Weights of a small transformer language model.
Size: 8 layers, width 256, 2 heads of 128, MLP 1024 quick GELU, vocabulary 512, 6.56M parameters.
Architecture: RMSNorm before each block, rotary positions, no biases in attention or MLP, untied embeddings.
Training: a variant of Muon for these matrices, 153M tokens, 9345 steps.
Each number is 500 + 40 x the weight over its row's rms, rounded and kept within 0 to 999. Layers, rows and columns count from 0. Numbers have three digits each. The size before them is the row's rms in percent of the matrix's.

# down: layer 5 MLP down (transposed), 1024x256, rms 0.0473, rows 20-72, columns 0-127
# up: layer 5 MLP up, 1024x256, rms 0.188, rows 21-72, columns 0-127
down20 093:569499555504509399454511462452476490542503493539485522478473554489563537488510505484473410507556517520451546470477471513387526486451505597485485425495532544477436473503462503537522515501496451591527482476468501537483521453451571482566450490560565451450541479478542466504525469481482534487562512480467510494486543440461503531468575463559428551531460515545589490536526462440462564600485
up21 100:516466479496536511486543450449485484491553578480550466481534494597423504496468491564575524492487466560501596590554506518436480486482446481498521465442483427499488485487510522523514468480460511429546558572553448456476451436495475546472468459493549456458576464492461585490493503480477504515500531511482482442468537475501567521495521527460552496448513499513474490496491473514539525508461
down21 093:476540523485465490504419520492444506479556460530502461546502453488501500495491497508484447473521479535505495530501484466460499514542502517474428455498467508487446511498544545494487517528493490485543468518462500517545519473578587479470442598392462474542537462453472481459540475499516425534434558471560506406545503486448468417442463465494513560491474494529527565470532492524509519516557
up22 090:482501409520448491491462413452465401479410487478535513489478501503516593517497494549503494503432491491480523541590504451498501519536446479480574569548519585563566506444523506517440471463523414425592537468411449488525522561483571432501478517524495456510472499473540539509516542513504496509466462542543492560443509463514540498465520456517460547571426577495483392497524518434490402500490
down22 092:498493511462474499508509543498481472435487518572554443517536536552455528473493504441543476556505479510540431496555533536542486474454492543416494512461503502504461526471459443443528528569483465514499491489411579482501557516461449548510492540468538513566469417391501500520529473615488433486520499472468468571558538510527556529479513434495485477491434435483526495461449523526493463461542
up23 099:532488479507432477483524517467499451439469434539526512504523523589521459444482535499469478384469481506456452558506489551516457589512501484554489519476494566425447478524470501563468489476454523471504449448482542440438509487500540521491532453522468568597504467498451490520557499537485508533523494466446449502415446486499481470480473521510541559537565506391527516513471408508521466567498
down23 098:504467548505603505453587467569512480535579539476496554451521490455460432526513535508436551444446474460456467495515485524463491527539474444530493516475499497562481505506432498474507430453471509451480473496461540482538525507546451459409496506556491510469508466450498468520534491475582531497468469558475540487517442449539494502516501539516465499449514424493479481447507449481525495420518
up24 094:478494482442522454517517467480427510497527497442467484497503527548420513575490439550517526551506455531482469486481491516440454517480469469542444558525546541528516590476456507471528559484557517434567478446455532474526506543528545517468527545488510543491521423482531430527484482466470504526535526522546473551551465461504479503547540546538493484465480450515443513534495497459491557518488
down24 089:485432443535407577455517467488451570483462519536528529445513523456534479473503509511490514499558492416544520588524506534570497463535513515488564548549459419507425445496509533557446491500537511468497511478517547479447508477455471456545503468590506478496536532430508523436506494544496447497487443469546497551472520549479563520502502442510451452478444547529549514482547540539458488518482
up25 100:492530560520483475541461468480549488515524459563513472541519509493400509513530552457484505553467515505481528508529469481532506580486476540528569509547484549469485541460449469583448530458536499501459512485456517533465564545476485562493483464496540560475479489525542504511517458504464520469492508491461563502417494566536551554523537522489480501527553529480500496572459489509505461560517
down25 103:499506489498503468447460538520511585556469443582444468491594555535481496507490518477517508571474556493509549521553419451484469492512532501498471457567486513515590465469501585570424552517526494487442506501487531439511514434567500484455450522479467478520547501513541570533521430537526499526492485503541477515506512572424442495536518555535456544442495494478455509485455482495448455556476
up26 103:584461470507511451553502455462414393477495491470490488478475484481501584513499479489487483492500471491448538527496439500477499500452493518465489510509506513476558483526474444550567502517545464493478515502557502442464468527566514415499495588533526465538458490527507481483491509526565519492469512520514478452431472525450481494502464523541493472408535540537464478540471481408515507415543
down26 095:511498497501502495494507522542493569607501545448521496547491532555417592501563519426416439521470556514468489469503535434584520497502421483532476533484520536395544481521478495483467477493557477598471533522503478555425578506502490488508486502394483514486555532513472464504501540471471561493548564459487539486530429541459565497478504458487475482550481452487497538589520487526498458480576
up27 092:531483407554491529476494482488520463449489511425534500458480572506469570548556527519503492460401479506518489508525526512441485473514425464470513566463450493499464535503540453503461564515452510490446498524483513444517488569459460478592520497521507491534465475489545504530623457464463466520547548495567509531458492444555502495466523488512491489441456474461459492489522575505560472506467
down27 093:501499466432528491466504559489512483509508527507509485585571482424526475573494514487484494539473486577502521541438513470551502435480528522503471553460407483482542501380585530475503466459516532441530379517560537457552479491549468531515536494515495517501470532492492516531511489510508470553463481456520554440480562440521472506482505536428509516470442507559450486428483460502551517473490
up28 076:520487452596518439476490481488493467569460543525606511511468567460531453452451504441458433553480466535516496516520500548468500520464438467454536499517503576500515514551475509451477488515530525455495489492519526466506466510525524540493469489473502540487521540503530467479547456537394490553542508507587538484490585474420492450577438525465539502518503441580454467568504525512430434466459
down28 077:477551545403526446455528403562514510486493525489521484393540516470550503519535444482508438537506528531484518509478562510434481498532489511410505516479500494507536563429497465574492399538468546448499440504469508501514564514461482582472526491447526537510480507488474486456535500503472442487458507482502487540548517503564475560501506514569502501495497470574476473475504519532492557548512
up29 102:520476475450484519594506463551536435479528553509531581548510547522507528516505513525405534548471543443531448429538564475498486545537537535540462482553404428524485538482502543494526527532527495524483505529500549414523535574553508518519534506480562560538506482524575465489494570503472503541408533494437491453496502482489431531457497530529512473510499513482531484481477565441506438489495
down29 105:497587463472544500562503473490560484542475558438527530575522535491462492442433517475449459584529485469490489523566577507488494500510553541564486479506488451526466501565498602527550512525411561551449534502506522465583517533452514491470556482483557605495525527540576448473504539471495522482497491482489534538467562479519471512430531500523447532489440527526555463517515481521551452530547
up30 094:548436507437547516514460471543451483549458496522443442479443591514449538484527502461525408451539551479457529498508476558405494467432530474543499452485544515552526510593476520522429506452513499534435507530483499545384477441519460439521549461543418543476487534473544474473467576465450480518528463445518515559571508514486468555464489497512590499498469468568552561531505540430474503477394
down30 096:459495554454535489464542567563457505471510541527513473453523563515518450491456452529464449368494469413522540552515539526594444508454461568487429449518399572553473473519502533523587508522480455491527499511521565527503438488513516471490511507480535541560476407537503466577526454510489515507497514571462464510382553509465490553441548475484475506463512471518531477556411465509534519555462
up31 095:623476539477483479516543499526500449487458459554502531541450513473527497561548452489526509559599463544473558523549513521492457504520501532501507545530471488551530554547475491469486456393542488513504509517485498478403484435451489474493487493478517495515476565468494480526530478413509557597444503419487517460552436503556548523480456569455554537490487579450520493489467499538558463470494
down31 092:537540436537529579593529514448622474579521508525461463497504548509472511496489426491503513466535443480485437475501516538443432527597432525538524541495541457455547376532503475479513506516525486507456529492474520506472465497485495585558483484510498518483450438538525443560498514482447514510502467463554553511501491459519529451475529442465501572488518521502493414570471452511481514473501
up32 093:449506530497517423514561468517454479474471518519532476490511562507468525505503518549454487501534523508500438571523472489522544502418529499494566496553503550525465440495443498423411532529460507551475500494454537460434504539431493551519484497466510540434493493608455486538551441524550507484603463510522456544477467518530463537489525498573461529561467497535459524514536400557549475493453
down32 106:501555526440493546474511524467542476530566479567367473429473460484489576414453466443536462451505470373550472530516468518562415566534499472500481412486490510484521480500464508403482476424479555425520496463521492492505514459501505490469514491477505485540507542527481504461500507429528523543506445520477480592441497486538480494516540509477484446486560461472477536515574546528461431564457
up33 103:553578554520434562537506500487500430521526415552461453532520507460491519508514481539459520504468467476481441469479464576511448567528518476447462553517466528480474459510439474520479491462527504535494488547537532475447478504521536480486504495471572493472511396499533483481511536547485438514537524517489516501472407542456494511555421520500500531457558529478510421502549425484481492573532
down33 107:466464526503535515509520480524499585578482394490522503473483342477537479581483438459464560472465527463513477533510483505516523471461516552474487491580523430478504470544441457518483531477467510479527444442595483490390490527450539591504523555493492549493497507504528446526511489488546555511495419542535476511511515426470537562528466451491566510457493542484534542459542506542412506542592
up34 099:450486494491517509516530454496537446459494519553481484506535424508417438472411537447475548431475525501440489465482578363467535557567494544476554471514538546548497460547507471478551435473557506421562522510498486536462458444464488492486502437509501479574431508523547517490497511443494459510538521467446459519514489510476505518508479508474474526455474572610427567526572568535501485467429
down34 095:525516484513539536515545502484512530474459474457418516552513501507461567532541484542490521547470464494526511578546484573514488483466521496438577554506571504462474507531545527491464505456458419483519538484453474495573507493458564509597533488453527515506467481484453446480574515497519472477454462531422535553502535528427560539513531476532423489562541561493526480524472478484519458484418
up35 094:555493438478538440548529461504503482513507437500470546485490536500548513520520436489497482490481481578530504451492461484430448485463485508497518478500552456476439434521529543509517486579570519511542501462530511553414445428532504476536506453487527560510493490456460482546508566490506536476502528525520576544537498530478532487449548577528534511532531502511501565489513509493497539507464
down35 092:503528466591539478532512487480474594472430450560485531558551556461432424537536537543494523494553482520517478503477528557539534469523519465476445461496469576517561522456500513364455478430479472465467505560498446543493504545516540490554542485545488467479506515454565446470420451414469504461516518478521444456456422505437506499515474506492492556503477508459485430503478484455493468481495
up36 097:496522527475476528467476541510515472410524537463543465528503459524521574501476513460495558488489468536514456496522487533440543502518504463502482491559471514453507514491517452474408516451486543481489561448522413538493521530536522434454455448434415441499529545532482526524472490446447476507502466476487496464520477509487483480451465530467487502530471478489530465585439493512463476502397
down36 091:523486479439532500560447528512533539501453494557455514546494542500510569512478533433531410506455516545488443413568517461483529519477551529540503552434504438474501463514431470419507455485466532487527457467539483468466543506462471471515480483489488496489505493577521466528485439474576534442466524494505491466536470490540482483498461469510363443563512523479534543543458474527472460478502
up37 096:454429499483525513441487456553425519533512485533458444502467467556429446485512481516485550441555481523493481550515543533499523420481538552461547502492510576520547438524487522464458487449505521490581492424508451475509493507513506550543484583467509462591567463442504407526582506456490499505539540477525530514518467590550559433494487531573486445429528509492459526564473471429468560567543
down37 096:499518483541546480490483506485574526487513523477518436513476454535516445513496456527539532522463587474531432466498497544523479497503500566500466483448524537476481507509490537544445499470510617460503514493445475512470522496514422526547613576480502484492481536526440439507533543536524481553542491504423538474595457559509504518518476469501479467544571493517509431454599503492484465512616
up38 094:481468522478487452454535546530482491519512571455468540511543607532488527535438470539483460597490499552529448443477460508519596494524495535497421519461532528456511495430469517502540499507570549489540514459530486504465418477526561508498561510484598403527441527552438469470533509534537522550423534538548524565416526490506490557521459534488506399492550491500510516502479507575535520468511
down38 109:512489552408464521458509482488482500453456493471478516536530526488506534524450542488489503544455453529518490422487524471553470482413449511559476530471549461490490506421506506498496465448567574483467525564523517515549490569501528457519509515528566533519447467511499459450469511501536543469565491473484574502511521546531525453544504538468489459529585526480467476539546456439566519521499
up39 100:592533501452484522481486507477490505533425538482497501482449516507460507483484596527418531446468426568513481534511529458450475504559537510483514535542460575500557508507509420483485533504533491547479462559476466519481556544409511510464477561512491516501513428565467508509498558545479530517519474489562491553464560561492457461538540530455502434508496543474488508446400513481466561442452
down39 097:473580540509512439553530456536541500418546442494505516582465461459452476556479563411497475466485522520412517514419515529572550504509529516455484459509448576506522500480493522489505603519573439489558566438492387541534533485409433512483501570478441508530494515499477472463497495470515448457518479546480459446526488543530515484493515488515565491481463530539496508493519474514520522465481
up40 100:605528533478492456498523457462534457532503493513474527455534548565518447531494503451478487499490495500524506466471520446479522509473505521535523506486460550448486495507479480478542387506538414511577524559488498510506538490487532524501441429481543467496478532449454537548491450470434524492508475518528497512507437551513488423417456542429516463470505529469479515431473374527432463508457
down40 095:481528437437494483476524557482575481466487426542465474526449484517457529617501512476505584534463465514531495451488449502494456506478558411514500452506393492400454497453472401505540582476491443539460481550491533542520507457517518416465518564503511512558597498480558470478531552580513441464511444510525438495460561429404489431492469481558446464565480471558559486504533468512447446492449
up41 087:463560488527474447550539480449465412494517523552403510518561536525494530526533571459514580490521552568520492523513531458476559563487527504493518525518501542530447491464489497535454459456482526502562509447546421473508452425547468469463497523549499499518497500503522490481465581491519520532524460572517440529424500550501479400471431533579576494520588471510483480546511488486483516459526
down41 093:572522513515546491444548442444397521488494530562571577463445498461492541492478494445444542522506514463544500489544475534457517472512485498480533513495474439486546446576516476511478462566528493493520526516498550532475463541483478535508519492527507455533516424410595451531461513456481497550489461472470531549459522532473547516558519488537431571496488438524489436505535567461483534472528
up42 099:477435467513498522585532535482500461452474489527455526444516522484530559423478450529462506486478564531524521545507559576467498578615478496500486541519489496497479512494559513528453522478550331514499549525564518445540517483504489488506473433495505523489414524542475532518532550536509486525474544462501514530501526463510529472527451469428550493622467464536487498534500541497528533515431
down42 100:599585488565493512452517497472470510513538491496506543586465474397416480504526576580509464493475534516507498444469433530461480523523522394447505436446504455554517575523474511466472518522565490500515451542477487520557519525493542459502519516568540497523488557527501484501581436478465510504539523471513585481453486459456515502502496510518518501452496548458555506510513497409520574573392
up43 093:489570537440456572540474535523547424519548480543564508461469507515506557486537565436467443581490467519527555418545448504565491457418485547472480461496552441488484517491468502511431551535537480511503453456470604454486485462523547453529476495440429476451551440486481485509537476428484533501503551531486415503568474496528528562470473489487606519548487461503438518521516492495428543493512
down43 093:468538518487544617464487469449515502562526539492485532526506519565509478428527500436479440484534524482524499442483545497508458588462551496477498526482486456517514498496569581452533496499433476493519512503515535601490501491423469499471512464462524447492525462491479493545487521531465552480515514522556449555508503566508513455451431453461524496431507489471496475486439483530513438508465
up44 099:535485484531535499544577507473469471506462521461439435522522547498578502487506473520530496439572548506496527525527473444490472486502425515458534495522502557526512632483513573452535548428543563596430489559465448479474497535520482542492452489478521486543512541485611486535487466540550440560488523530488508518426516450469501509536506500460457523522518536576497539561547457505512533534514
down44 104:509434553489558571463520542482539496530525565523533452534503550537490472496448495542520539573441494463483542420436568495510519465456519461509404531547510481477549463481520524496518499472577530548435494515559543529488523513461458452508467478557470528545514487521493465485462529485550535490432446512532528488501447499548581463596517455444532481492464490501461445507454437455523507478452
up45 104:450549551542528545577511524420450557553575509538555534565466521439490497540480495477489480459473544450517469469484552479521511464528536450458485521503480483445519481438395481476426530495494513452469463491459496502513508513429505515541491500528568470541434513519478555506467452435511476494486508489516495472520486524542564489463538474460459539523501493500507475507559497468541501444517
down45 106:446475515513552487575515542548519497530486411430531456500480503547458445547494523541523438493447479503550421485536467559501586481483453535456515439471452471568524528523558446546516480528473438540487634581503491519564493529533472535488515481456580500493571501481572452587495488499472523559511436460518509476534499506514482523543532440466443449510516452551451512558536499435484461524597
up46 100:546543505509488495598390520455579513551510460415526512499571483506476538462468519477488541500525511579529449521505477459478537441520466475499539519562556517571472510492457405434422532539498566519503483495506534509445528525507466518493492582512469511511459534511427473463530492483516502440548466461469529495504442493533515541489545537481529446510499518494422532543489506512485521581533
down46 096:483459464500565481501572493487497466553534494595537530473512465496530499469501457454502464431492460582501551539503510497486488563494543539444484523486481531532523443517528449463464539430494482486536459464542441457417430579532544483470495472548518416495414445517562512511557511446531486476494489538528477529493587467470534537513442521502472524450479503539411510486513565472553454451447
up47 101:541429459496482496498486481499536475543553528470473472440576558512566559555530445496510432560611528568530534523449507440506494481521499514474540555542438501495463464562486442557476520447463486651497529573512467508469527461487515502535498576528565502531473577493468437518480503458539446422525456460445450538423501479569451567444521496496507486550494503485471564462524523492429500456506
down47 102:476519528519487492524515481518565497562455463543488466479482529509581511470458436510553522465504517449458499546509471523531396455552521548494540445509519449568535469535463545527543510481478509533486492484551503521506459479468568542480511473495491461543519507484519499529483410467451514556515532476493562459557469543492510549506567545476489504520494473545533487596477490492556482462501
up48 090:559502506455505471560512486409469493523476450543462593508528495537503503551510525493480503526523414500486515526496482519446577498508459580507569448487479453485441427484481516547469464488606469483481468528426428472523450522512583507521463553548497537552471518448512496505506467437458454435499538479455515539525471472440496500438480477546512474470504550541470495514432527538519508502512
down48 093:486515472497474441568506464467441490514494484499534502476462544453444472418423487402485488469507472549404514529509505513372505551528516486476546510538562414484493535557451438488487514504540521534493518544502498439499567512516452533527497484527462513503512509489498484532503567506458469514443477542489515532455459523490498447474491391589502552512555442417498560508481574566562482507533
up49 100:455556468479445500488547556481456444437444484539523527548502498525485446511510475597488516490497538560550508557461529502473517526503469488549513476505537519507545548465500521421483524412541476431461499600510507535446499501439554569513479523547518549524482482538416538488478486541418443541476449535535523483531588468524531507479507478462474482546499524480508528492542509573483562492472
down49 106:512514443535500494558522459555486533529477509453476539589481472576567490511558456470471482526506501496443479466455542441457447480461486492488483538524549492455525500473543476431543438519547486502516436520501477516513519417519482533554516408494402484469559412492538527547491489424501499569517467472496505544510490545457593496534444507498555489431496458469510475546472573533562462415543
up50 108:517449503464512462526478463526448418506537482515545541512558467589519474521508484504563571499443473539457478470502531531551509541538442455470569509504554544462514469513547511443502555522545473457529480454499463556505550495525443424559499500499477474483494532434466483548508472515502480568510539465527525477541542546420474447470507501497552582564560523464518429589487478516500492533467
down50 118:480477506493562498550533490466519546471576539535536534499541504457554411484472486454533481476504556402522549499550505593497483471485499553466479462504487482596514497534504472497533496487488429497492530558446527542517500542526486532476499487441486443466460461475434538532495441549558541442458495552544493501485551538606496485533494485466593528507497465478540557462445499424512502536499
up51 118:550527493489495524496502522482467487488563485454543495454484556549549496506502598489521468448529524475530499512489476561501510486519418470441478539453543519525479409463566513525518522480507470571476530535517534472501496482509506511443620464453573579554455511576515456527474486443549508529509505471455476525581555566464444580503474510459448564454557489469494569471470552500524472499512
down51 124:569468497413564556499533548466560496597485512483501481425633528502523530448437504597515511537553464541508494569496487478525465419573505487528513525421518506440522488445462602523528491542522513457482516482486520542512529510512480511522530447452460404423584494539501507514545524489506481543482535450532527495517497515512465491491569522467555559469462465605459495468471475519490533530517
up52 087:499482530495516539451561584494458493532496560559518531453464492526505545463466428489522519531507488550483550518458478473493549454576502479555554521497441424515505499530522501522513520482512454534506452532438512510523527467515559440534475525472499542481545457511426382529492468506509505605439471432523519507540506475530547608541441484510580415500527509540483481511535416453485520461492
down52 089:415545442516469546468503475457494411465520443542611548503495506519458514516520492472463566518463518529485481506475480561521537583506513497465462464505509557453440441549564468563471489510474501507533511516494495426564523481551476481472521549515522530549539440491507486520439481508477481500496481503495476486477533516506565491495501502495443495501485493465485525567446474501486475512530
up53 090:509529503571451517566498504518507487420501545497478490496459523548476473515534477461498525496518585487564514456489520542570567565453514516534488547456502497485555456522427548437496535592513490580544426529522521593468574524490554453424450525507528504525467473574546512525553411473423539500546478505535479404463426466473469452503531494458560494495508422550412513522452504525473483421430
down53 090:507549508520467471559483558470505484499478444495438524573577456493538515461468527513531412463499464549450430592506475463499410565527426568455426546496482508525514528490507517429437424489445493550470516494426514588526476516474490474505479489517496525468446452518489439465480569516488466414424507583470498479533454465519463510468540523512517486494492498441499508478417481455462511511489
up54 101:472533497497478504464507446533546374473516543558515480532503495501515479550532417537452478446472450540507547500540485520459428521475522548424522521449503512548538447499506527522482525408512466495430542574536473496478495491504556549461467512502444497511450441501508502496496478473520514524534572445437415520522463533447493519503480420432473637512504525490483482533489469493484414603480
down54 091:486513505450530489504525457520525556503538475487513492418534544533469580561572528484518518458587477487516448545483582503579568480501461536498528532510507447492522478486507518453514573451572541463463502479461531513464488413509543467512436529549492520576579495496524526497456439512495540518527452462451485516511542507542574487497510549456473497472566493524457555513452552598495537480497
up55 099:424429546494532515537463442485451568572509443495468517450531432524520563464474538468486567567567496498508485556530484455577498541556491572505536468487465550528517450493465529517505515441538495516528476453558485453515477487433462473525524520437403464537537515486512439541473520479476458480566542540498537481486519544447465492468558467530462468485584518449529492490557472506495544467498
down55 101:407459535536506481536539472447478481540458457511522536504464498554491436412520445448520551554465502553465543522481490452504539499445520473457491498523508529574497534432470548491519532527497498433486580576552535444500525499538536533514531456473456524435526517504511499516478481465456532543535460436524532500473563485446516492475478522506460536554462514472540590595450483483557549479541
up56 099:562521475495527488473478455510573473502519494535441567446613433525421497491535462542410455520500482502505526519466491430449525523532529464474524449517469536453493479478525426555507536533530481474489523580448494574515492515533506502472511486451540503537536541521495492533499468444540515498510455498470436510538489498555501520480478555583544498493460550484550578532437477444513515487525
down56 101:596482463448490489552473532468516457472515430480451522518501456474557541549479536420491519528499501486442539448463486470482519504527544477507494559478473484465486479547483575550531445514508541511485514576479446479491512508555554471410562558489544487514456468482484516523432461477529528525456487455537465580503523495526516474507486509501477541520473486592532454504545433548570512466436
up57 093:500451529477458513505492528503495469551522507471491561549547434528576479496556524493531481528545558487496466501452557524525466603472515474473510484443545500510466415396452447566504565440529487521596482516456483570485490474531532501431478497561451533544571492529435512492499486494597556541567540473481531503502528507438453458518492475516533535544504495501514483528493525560464420465470
down57 095:531478485510539451469565540560520589520477621551466536565480530552467460486379535500490589469416515540502457445512461457555536419493424471469504519488469462567501503412595517509547528558489524507520526561521504531509499525436556517454565512468487511542559438464478439469484505464510572502469492469496544545515525552516535467463518454493536439437457532494438533496473552504491491432468
up58 097:595459514495476420501473508500515496490454460470482431536559494507462501462526476488552440538483531592575478501526488520529476488500476538540498461508540384481516515501487545503458466514526517512498442509541547446492545459545519549468406510477457494506583429507527586564484457515415481487499517517445448430469536522490584579453510512581498505495524548618445474507449486538481581524521
down58 095:485469502388518468515516537448494546481524470461534457504494482482487428522501525519502495571560510548444557574453498529556514479447482557524458514526449566497560424538460506567505473453456531574540525528557479459552513491548448459492514489427471557543496526496496482465489521424546574597495533505458465481470491501514437476504502449481532497479467473447488538452526535441607529500553
up59 113:505544451520495513513519433479555478512459508533417488475567495546460470473468488385473495467506540546469506454539480549501454506517407526462490434522525467524426444529468483461528455472497494477531471476457425536519523525509579440446536505488541505543513599564487435563466447455503505520507554484442473430478527506518431481525475535511487535504456494520449478498524459392466460470490
down59 118:484513435486522504479518477579527524500514478474434567477543439492490507496409487478423567506535451531451410473476386453426487460530527495540487519565570533448512438507468459470617492482479492515545509511495509482526492480515536550503488513455449479507461468482469398533485476469511486465572541540499499520495494464514509488504470471481522433485466419533471523482476405565493507588530
up60 090:481476470431512516514489525512545527531504438556476497504456502458476438548492489461453463553485462458491477456566522494487508499537433547582430497415434510509520530439387463536537497519514500486517589494470477421445559517513542487425478419447449553474466522529481559551478532475548497481534569521434481519487458558520490457495469492554504473439482518541497464468576485559559556529478
down60 091:442452543415480438551480444542516518439533533568548461557406563504471519536528478449433485521504520537452500435550459472508534452545473479455451493456496512562507538430468429557550575515497484508486516525595460480454591485558427491388445584431487517501519529479522491484459480486508469475501524525479442504519557503474516470413569492537495554480435488536447473539539470487507530479480
up61 104:524446450516437475467513449482453510554471503441484492556544534519477477532571501527486448490527530497512425531464501552462558446498466408486495503531593536537478555488489472542448534507545528480534519470539563473459438490504491520497537450440533501536507504539490471520535486465504576559467508448536493523508461438450469474469488465486485500511472492495499548600427474506513369433406
down61 107:479522491579543525543501495495506439480493429471501434462443440519576447415511528505461537495486477499484472556492471522563453431457508538515550529504475516519564512519432523470439510590455469483476510502511444509483490553498501512466577465472535482494519455479490535527435513510473513476526492488487498487465440526475468401470518497488540586498464572435486429589445402512484523474494
up62 109:495493453606425498469490398516562523422531485593449541477450401522484604568533505496480458530491521529462499496451471507414441510456529449466555459528464516473468460479449568480500547424546438489517491561458510516444496516530489491548467544535505425556527498468473479474428492507495459475508504484493494517523517519468535478477523577466524434402560457536454506520502536450518532557629
down62 112:529494417561515564514473501506532474425433487527550496462514492525529356540466526513542521479503474409447546464496469547486508500499479400510549495509453543410480496497483487506500500485505498535522524529482494540506461397565477556448450457490479512493498554479489478543481581493483430466452505493493510533463507564520566511475547515477501548476509497515454448511509553472476552572433
up63 108:444513460532527481451447481532517517439457488485480501444540559488507491520538500475483501519527469510534490437566488550516483452551491481463428471521516498523450528490588513434389502448512473464497517478490567464462453477549521526461486518477520504430469497498492476458498550463540477541489499583541482508513501477500432480490435538512499531567499579478486467492471527500493531478389
down63 109:497463543521551497562522538509504506466534521470546503574451511541456522541493565541420570455474533466514476511505468474491516465502524502449498526495517566470491462483427504522412528454514569444477492491485476470524472440471532562508523502580525474458436475542494463474508522501475495461473446443420490466508405511428502566547478496482539479480498543530388469479498478496474520544510
up64 088:385550545543570476444500538467491467527492535466471570479483558553500495477502439507506482523490484465489554509528480535446415540482481548526521522515494451548583513512499504548504512423471505515515476574558475530502485399466404539483486530533455557466479590450484509485484437481492507482480583493538528490502475541529495544513479545509528558490480446421473427497512515490551475507546
down64 088:558536495503405544468535462493503459469527454513507490501557520465534582472444457457493569521545533528556557469515534540564493467472549464528505564502507527507511427446557519539458513481442556541424541495519484459556516502486514468527498478483504461489502485482499513471455551461477482479524446552575473498542473478537519498432527568471535491485502510526513476522562586436525499486491
up65 103:543553483542485430481529477508384551443539433541458516527486503523494495496558454463484517529474507499494474521456485559485489515456508465474519534518507501512419488489464551467520523518500480510539530479550467462520456568484527443509564474437503490450508549486546549449446472482505561555579528548467505501525423586456456507531478483528544517513560379452457562517485505494515531482456
down65 102:542433437482534541569540493522542520619460500539526511518480543415448449400458560498527484524489551500520529482453475484512535456522487587555578452525581511498509447482467529453524528514533529521540459509553428462526533558524530546557456502459542546466499494479462502534493537529579485512475552517540492513476527458493527459534500512384460502459446592497537511453534469509406443566478
up66 095:550432502546481448501514527480510470558540521446515522502510542484454464449498488518509468447436397382532570533509565508541477410493449453475510488539515432485545481487463504466532434448509481583442467462510451531473495470473519586494505552522568504519506521546528493481450448577473483529560455444505551516495445468480537518497514547527463479573465515467453536527452453484466552537460
down66 096:527543512526518466463518526546503513515399545401422494514466380464443576515524537497472497547429479450591504456524477501460517492552503533444508436487477478501452479482523483516538493462429536489524505466503443541501511506495538480462502489519528515533470469489534484474542488517515474413539499546464560524573526431559401462458426520478486560480507582474523454481455509456455489496540
up67 109:479458456499519444466537536492446492494428441472519445448551424482504524490495545524523393450562441580537534493470460514445459512427512450518468496542540525489501509484492557502560473476512513443494474420538563544493490500450535527505403542585437508491503567459466474491554482480425511549549479470414477470513502504479480462483525467547504492487456514562520536485504439502521478514568
down67 109:561533520467505460480561490498491460474495454453469473542547582491412573532399504503532484500555508538471496437488497534499584500481518511525475446500460450558431505474493485497497487568535567502478518525497520526434549572502536504509515427586485555472517515520520614340417508614551457488502512495509488502468539439476511513480391453495502583500478485536516455447504554512521493474557
up68 109:495524491578454513548519496514472494508410508478495472566492499494524491521558507512400492537469528531461545513460542510525592469537535541525445487520476511498544439496581490537498497504491615523502557478529530499536489489481563501471597556479500572499481536525513576490497520524463514503487515494459454526497480501505501526476560454465452553473543458524473513517517488509464452456490
down68 112:482520501464507441547467427486512469490501501446557505550480520529529469523439519489550535512587524497552504496493529490460496459474504452500443533521504518483460526529529407470479543412479513463505495491526560474517507522488456501494456480488541493519551475453504504502518553494425513519524502499502487479511451505416464565519505537487558522590526507595537552463520508446506497516461
up69 092:501510509599470535556486438514519474558483530501520500553578510480480561441502528436512503489435502477504522509534482577561447528442552503454564515521481536516494476432560555501472459501519518452474420430546466571409493523571487475521471466460481519506456516555526455528601481524454539497503545498459491500434446437558470462487480497503496540462524533552439519572511471498491494462447
down69 096:474548476489470555522566474532466487433484561496414498480402480515545472560536496543526514460445578530470550486543528472511527504525528455530456530520450555462558525505375555482465472488425533459528573487486488554515500545515510518434501539454483433537473485560406460486526460532643557549523460485472525524501487573560475472491544485491557489519477483486433431527531479535573484444451
up70 110:477479564541480456490510532460456548497425492495493562512478542487459542571496529442556462495541501511511552400576505470495454471480549487502510455467572577536505442472502519510528592439475450526513507540513533548521486446489462475509508544551489520564596541507405508505453545541536447548501511475491507434450495485509490504519498428554474520452473434490439501450494502500575469495489
down70 102:493546525466475520503473552555513488517484507499508509478490476465523613509485442426449526572577472545465503548565558443466487543515477526526450484471431560503500531553505552528614499440550481475569546510536550565504529443526494537479516480543468449548474497472541432532528515504463506589470443447577564498474455483512543508450458481514469486466532481493426506490426491507492463489536
up71 100:557467530551457454473497542484508561444473527530483522551469529425445463523416495571425418415527481465513485508434470474548497476483468429539542593445471496506511477479481487623461550518508489550486556460487535488528467499507499482499586565532566550536537501560489528560493503494502486539542502528549477529448476499486476497571443464496500500492529509486424536544497480551551520494498
down71 094:444509535378552591506512468524549457541501539451521555464443553445484434510445523426471501498471421501564497486478522455504551575519451522511459523507524510441510558489520490458484596513468488462528485488445437481505506510490497473554469456556525451524476462555488457494511452430468482507458482466506553527445474473470491462511521452525448515457454469466485583552529474561544503455484
up72 104:533434577503424415490472438464459574526474546539501448536503486579491527544431450479528499506510618489451513464493482555534485522480513588473525558436445550490493471494510463453443452473568489560565531538530528494456453579426476548532486550434517492548426485508519503465497479558543451439473547481503463510532492487490428549495482470482517503491539536432505505497561477478474490490497
down72 095:490520459501507536517428465512612506450496445550504387465470533552536566583547596494468583493538502510536593578508494507479556467502490511486475482429539514478497512426583603471507474467586480506469444487460483515515482504554478489482498441465494444532504442475437454495510521442512487522447461476503482486485532501542506466544511476462492470498566437493431484457512563540545487547551